{"norm_eps": 1e-05, "rope_fraction": 0.5, "tie_word_embeddings": false, "init": "uniform", "lr_head": 0.00543, "schedule": "wsd", "max_steps": 6127}
Each number is 128 + 24 x the weight over its row's rms, rounded and kept within 0 to 255. Layers, rows and columns count from 0. The size above them is the row's rms in percent of the matrix's.

# layer 3 MLP up, 576x192, rms 0.117, rows 364-388, columns 0-63
size [ 98  86 101 104  96 106 100 113 102  93  99  98 103 101 109 101 109 100 109 103  95 109 102  99 101]
[[ 67  96 107  94 109 126  66 133 133 127 144 166 101 124 129  78 110 109 127 101 149 111 116 113 178 140 182 142 107  93 110 124 169 161 137 118 127  89 121 101 133 135 149 152 144 156 104 113 106 148 136 116  97 121 120 140 163 154 147 150 183 155 137 141]
 [129 124 150 136  91 167 152 145 153 117  90 106 120 132 127 105 121 107 135 105 172 130 110 128 164 161 111  88 168 146 134 130 120 113 108 150 165 161 156 128 101 127 126 138 176 107  81 162 110 123 144 116 155 130 142 121 159  80 126  99 152 145  90 125]
 [149 164 125 149 140 143 112 150  99 129 130 146 108 131  97 116 137 109 159  98 147 125 155 156 117 143 134 127 111 103 130 109 113 103 165 106 133 146 134 136 150  98  95 161 135 110  95 150 131 177 135 104 172 118 148 131 106 176 188 125 105 122 125 161]
 [ 93 124 110 110 145 136 120 151  96 158 129 148  79 133 126 122  94 141 129 115 148 126 170  90 149  96 133 129 155 111 172 186 118 154 106 141 145 130 118  84 147 122 133 113 137 151  93  72 102 155 148 124 109 121  85 110 193 142 129  63 131 136 127 122]
 [137 155 112 101 189 131 116 124 117 138 131 171 118 106 102 128 118 144 139 145 134 118 144  73 134 118 111 169 115 147  98 141 118 119 108 130 142 173 155 145 169 136 105 133 145 126 125 128 119 155 157 115  89 147 148 155 147 146 121 148 125 140 103 143]
 [128 128 133  98 139 172 136 164 133 138 155 161  93  91 110 161 135 152 126  81 137 124 109 132 149 115 167 129  98 128 132  86 138 146 151 142 144 147 110 170 125 107 117 103 128 134 125 123 175 160  92  86 128 115 107 105 131 119  81 119 127 115 133 138]
 [127 117 100 174 110 142 118 131 107 147 145 137 112 159 105 166 126 135 142 136 112 161 147 149 129 137 146  84 119 123 191 112 146 133  86 155  88 135  89  86 150 114 119 136 141 120 109 128 122 116 137 135 147 133 103  62 123 149 148 108 111 109 166 124]
 [149  90  96 128 148 138 138  96 126 139 133 115  98 149 118 120 147 144 115 134 158 108 138  89 128 156 151 139 116 115 156 124 129 159 151 138 137 161 105 125 135  96 136 136 122  94 111 114 147 142 159 145 107 140 104 105 131 103  95  91 119 115 168 189]
 [112 139 102 138 154 162 139 167 115 133 102 157 108 118 110  91  68 128 109 107 173 102 149 116 137 166 129  93 162 123 109 133 113 143 125 100  75 145 114  74 128 130 105 115 143 167 110  83 169 132 106 124  91 184 126 127 148 120 114 157 174 134 132  87]
 [ 91 132 122 104  83 129 148 157 141 152 130 113 118 145  99 129 157 135 106 110 150 135 169 142 115  93 150 114 117 100 134 111 122 123 113 157 132 128 119 120 146 100 141 146 146 121 134 161  77 130 144 148 144 109 130 118 174 126 137 130 138 106  78 169]
 [139 163 127 162 155 123 135 154  83  97 157 128  93 129 125 161 129  85 140  95 138 178 137 150 132  98 128  85 113 135 159 167 150 114 128 150  75 121 146 107 151  94 110 106 141 167 112 104 143 135 128 128  71 154 118 152 105 112 141 134  95 138 131 103]
 [157 138  76 138 147 136 113 103 101 121 153 129 111 170 132 125 105 152  88 135 147 109 105 130 123 146 127 156 129 144 137 146  93 178 189 106 117 160 142 120 107 116 129 135 179 175 116 139 118 130 126 131 108 126 137 145 117 140 138 148 139 118  87 136]
 [120 146 125 150 155 158 150 184 123 154  67 143 134 142  97 123 112 139  84 122 153  71 149 104  97 106 144 144 125 155 149 151 125  97 118 129 111 155  55 137 130 132 119 120 130 167 158 159 142 105  84 132  75 139 114 106 137 156 139  99 153  96 121 100]
 [127 159  53 127 116 157 136 130 141 145  84 120 100 136 101  94 132 142  70 130 142  96 114 128 135 129 124 145  83 131 128 140  40 177 127 157 112 143 139 123 106 123 145 133 189 126 138  95 113 109 134 129  97 163  90 107 136 103 114 145 111 122 134 102]
 [133 141 135 115 145 131 135 113 109 102 150 168 120 157 107 107 138 123  94 142 142 128 119 149 163 177 138 160 125  96 133 117 115 116  93 145 152 123  68  84 119 110 118 172 138  95 146 109 130 137 135 149 106 103 104  90 144 147 123  66 157 158  93 154]
 [118  89 137 113 105 153 128 131 121 151 125 128 128 151  94 154 105 104 118  94 129 120 149 121 121 137 116  83 113 170 187 164 100 132 115 137 135 127 156 116 136 148  96 151 156 162 110 161 166 152 169 104 101 101 133 104 145  99 116 120 130  85 118 176]
 [108  90 136 113 110 104  98 142 125 158 187 120 124 122 113  57 156 111 130 118 121 111 109 144 155 134 157 108 149 114 126 158 134 135 162 138  98 140  76 119 170 115 104 124 138 108 128 135 176 170  96 116 134 105 118 123 132 108 138  96 150 132 129  94]
 [ 86  83 146 127 108 131  69 182 127 144 143 113 123 136 135 146 135 108 119  82 120 139 146 163 108 145 141  80  95 101 136 151 113 117 112 141 152 156 138 121 105  66 123 118 147 145 154 159 156 129  94  83 137 119 174  86 135 140 151  69 115  99 136 125]
 [103 108 145 127 142 133 101 147 127 127 138 173 113 155 113  84 118 120 117 121 113 115 152 130 125 124 112 105 145 150 131  99 165 145 110 142 106 107 161  83 166  74 131 151 145 100  82 127 157 150 157 154  79 110 141  97 149 137 167 105 159 106 117 215]
 [165 140 117  91 137 107 131 129 101 152 181 144 103 142  98  98 122 136 104 120 141 104 164 133  95 130 141 113 102  74 122 115 109 135 148 128  99 143 112 131 132 112 118 123 152  75 154 130 145 156 153 119 120 114 138 132 122 159 184 108  96 143 117 122]
 [ 81 146 135 123 144 169 164 132 114 162 140 147 112 110  94 137 140 124 136 135 138  96 117  72 116 123 143 146 134 164  70 133 126 126 114 104 120 108 117 135 127 115 110 115 107 132 105 156  87 180 104 129  88 143 110 110 152 158 131 158 135 123 168 168]
 [157 172 115  98 128 121  96 115 115 163 107 160  99 138 126 106  94 125 120 114 132 122 136 125 111 132 149 131 155 156 138 163  98 146 112 179 115 137 113 110 116 135 116  82 136 105 163 135 146 115 123 143 140 136 125 118 128 128 177  64 168 160 142 145]
 [156 144 168 121 126 174  99 109  73 157 126 136 104 151 136  90  73 146 146 108  96 150 186 129 149 113 132 146 118 161 136 150  79 121 166 131 120 114 110 129 150 115 102 126 126  82 139 156 143 110 122 166  97 142  66 116 143 103 121 131 151 155 136 152]
 [133  78 117 148 116 125 147 101  74 162  91 124 102 162 146  98 142 136 143 140 112 167 152  54 124 116 140 138  89 160 118 158 121 120 116 127 109 179 155 129 108 126  77 105 139 145 114 120 107 151 157 137 102 143 138 104 118 142 120 117 128  81 132  98]
 [121 127 128  87 112 157 142 133 105 176 106 120 152 191 134 119 125 120 147 129 103 159 122 148 121 114 111  91 118 125 125 114 147 143 115 153 159 140 157  67 146 112  90 110 147  98 164 156 115 121 152 127  94 133 105  93 161 133 110  99 155 129 129 161]]
# layer 3 MLP down (transposed), 576x192, rms 0.117, rows 364-387, columns 0-63
size [103  89 103  98 103 109 100 120  94 112 106 102 106 100 123  99 104 104 113  96  94 111  90  91]
[[126 124 110 111 152  98 130 109 110 121  82 113 170 113 180 101 133 173 143 139 142 135 159 115 169 153 109 162 124 123  94 136  88 121 128 120 177 135 127 144 127 101 130 131 107 155 105 114  98 117 122 147  86 143 113  90 165 107 136  86  66 142 146 115]
 [ 59 157 103 163 128 129 103  77  65 128 133 143 111 106 134 114 137 141 151 127  85 119 136 135 111 124 145 150 125 110 115 149  94 128 135 101 106 143 148 176 165 154  89 145 155 131 125 104 105 135 102 111 109 113 142 192 112 128 140 205 128 118 150 167]
 [129 135 114 156 146  97 162 129 121 144 145 153 141 115 140 135 115 185 126 123 164 105  87 114 144 132 134 152 188 157  92 136 120 149 107 149 125 122 129 114  92 145 129  85  90 182 161  95 131 159  88 121  86 138  82 154 141 146  99 161  99 126 139  98]
 [137 173 197 115  91 116 127 154 145 123 142 147 114 157 107 129 111 123 148 112 140  98 106 144 119 165 132 102 142 114 107 129 147 103 128 120 135 115 103  95 143 152 128 140 126 199 119 135 113  91 106 151 106 174 136 153  96 132  99 231 144 124 132 120]
 [123 110 119 138 129 109 147 115 133 109 148  95  99 130 155  89 131 138 137 106 133 171 129 129 103 114 112 120 152 129 140 154 139 158 155 158  91 126 138 139 131  89 126 132 155 111 136 149 164 138 176 153 153  85 117 106 166 161 171 112 143 150 173 100]
 [121 120 144 151 170 143 116 150 184 158  96 132 120  95 188 128 120 163 167 162 106 132  74 140  99 125 145 138 154 124 181 122 123 134 134 124 146 155 122 146 128 103  96 107 121 148 153 129 158  84 139 108 141 126 120 137 125 145 106 113 140  93 151 112]
 [137 104 145 190 134  97 136 115 188 167 128 119 152 115 121 174 131 124 157 147 151 120 143 130  98 136 147 124 124  98 131 154  79  97 135 164 134 102 157 130 151 132 117 120 185 150 136 131 119 143 171 104 133  99 105 154 152 113 144 101  90 146  97 119]
 [141  96 127 122 152 125  78  96 158 173 114 149 133 151 139 140 131 128  78 107  88 162 153 125 173 130 147  87  85 127 193 117 138 137 109 136 149 166 175 135 162 135 140 145 136 123  88 107 123 111 120 118 120 118 108  92 118 138 146  62  69 124 141 136]
 [136 136 163  82 139 133 120 115 117 142 121 115 157 125 109 150 119 126 101 187 101 119 124 132 129  90 103  96 150 184 146 130 106 132 109 140 160 130 104  96 142 145 124 124 140 123 142 143 122 150 126 114 153 120 124 121 115 130 120 162 115 159  98 103]
 [ 92 138 142 101 151 140 137 132 113 118 123  98 110 124 139 126 192 158 132  93 167 169  95 134 165  64 136 101 128 125 101 130 129 100 170 153 172  95  98 148 124  99 147 130 127 111 126 122 116 130 136 104 173 126 167 166 121  84 159 134 159 104 108 129]
 [120 104 136 173 120 109 177 176 146 124 137 140 117 132 170 134 139  98 107 133 139 118 146 127  83 158 123 135 105 136 107 126 164 142 121 167 155 137 102 107 170  99 131 137 133 136 142 132 170  98 113 138 138 145 113 131 118  55 126 140 119 111 100 144]
 [ 95 145 107 149 157 138 100  73 141 123 105 132 134 118 151 108  87 153 136  99 126 123 132 101 123 139 118 104 150 130 133 103 138 116 147 125 159 156 148 151  77 173 139 133 119 116 142 109  95 163 114 117 116 116  93 133 124 100 133  70 133  95 155 120]
 [137 129 123 126 135 133 110  91 125 136 120 138 137 116 146 113 107 142 174  89 112 111 147 122 110 181  90 113 139 114 108 105 113  81  91 135 105 140 155 151 130 143 153 175 147 132 129 135 115  97 165 112 143 126 173 189 100 129 151  80 125 143  79 167]
 [133 132 104 142 111  99 158 107 120 163 122 139 127 103 111 169 146 176 136 106 177 145 115 121 149 135 175  72 144 135 122 178 136 133 133 143 164 154 166  89  76 136 122 143 167 157 137 106  88 148 126  98  95 108 114  91 124 144 122  79  90 110 116 171]
 [ 97 139 102 105 129 106 137 125 152 138 150 150 146 109 144 144  99 141 102 145 121 131 145 117 153 116  90 133 168 157 146 163 102 114  74 165 145 117 151 119  95 120 149 145 161  92 104 162 153  65 147  62 123 172 109 149  86 128 145  98 108 170  94 130]
 [128 152 131 166  92 127 129 136 120 148  88  77  90  98  75 147 162 117 147 156 171 114 118 137 130 140 155 132 146 114 168 147 131  87 134 118  99 150 151 151 130 119 107 132 118  66 107 178 143 157 137 129 155 104 144 135 139  98 148  78  98 120 160 147]
 [ 93 105 122 120 100 112 114 116 103 158  98 111 132 134 150 107 166 150 125  85 151 170 121 109 161 148 144 138 108 140 136  92 134  98 171 121 117 113 105  65 127 141 134 104  75 143  93 147 157 117 121 110 144 137 105 111 131 129 150 164 172 131 160 184]
 [122 175 110 142 165 164 150 132  89 115 175 171 155  98 149 153 116 112 159 140 105 123 108 160 143 150 137 157 140 119  83 122 148 149  86 157 156 140  91 160 128 132 122 115 142 138 117 132 147 110 133 134  79 138 156  90 133 108 125 128 130  94  89 167]
 [101 128 179 105 116  93  68 149 133 120 114  99  74 137 157 108 123 102  98 154 112 123 121 137  83 119 114 114 157 151 120  74 134  96 127 161 144 126 123 177 129 144 133 137 135 139 102 130 156 153 127 145 131 110 152 139 119 128 117 145 140 127 150  95]
 [157 117  97 137 114 164 126 113 134 122 123 162  97 124 125 120 117 149 139 179 143 128 111 113 138 136 119 116 133 123 107 133 134 155 169  97 109  83 143 144 109  92 157 122  75 159 135  81 139 153 151  95 120 136  95 167  92 148 118 187  89 116 136 109]
 [112 136 108 130 111 152 132  78  84 142 146 145 129 130 106 109  87 108 149 108 137 127 102 163  98 121 140  95 141 134 134 167 118 126 103 121 135 111 137 121 138 106  87 133 111 179 153 163 109 140 150 108 122 113 165 165 117 182 156 255 118 123 121 103]
 [152 127 134 131 120 144 129 134 168 151  83 107 127 160 146 144 120 143 125 103 137 151 153 139 119 146 120 106 142 104 189 153 155 141 126 101 177 123 130 128  79 144 100 140 103 142 109 122 157 109 180 159 139 122 155 182 137 115  89 122 154 109 158  95]
 [157 112 147 151 115 132 150 132  74 122 132 127 101 179 161 104 138 113 139 111  78 109 130 157  46 154 148  99 137 129 100 135  89 122 129 152 139 112  62 136 173 160 149 111  97  90 117 166 115 138 136 178 144 117 130 139 120 112 134 169 135 121 160  96]
 [125 105 128 154 127 158  98 168 139 133 166 196  70 112 126 125 100 139 140 101 121 118 129 123 122 103 106  89 168 162 150 153  77  81 137 161 100  98 126 109 155 100 154 155 110 137 152 139 119 169 138 159 155 109 124 151  89 111 164 155 144 163  90 160]]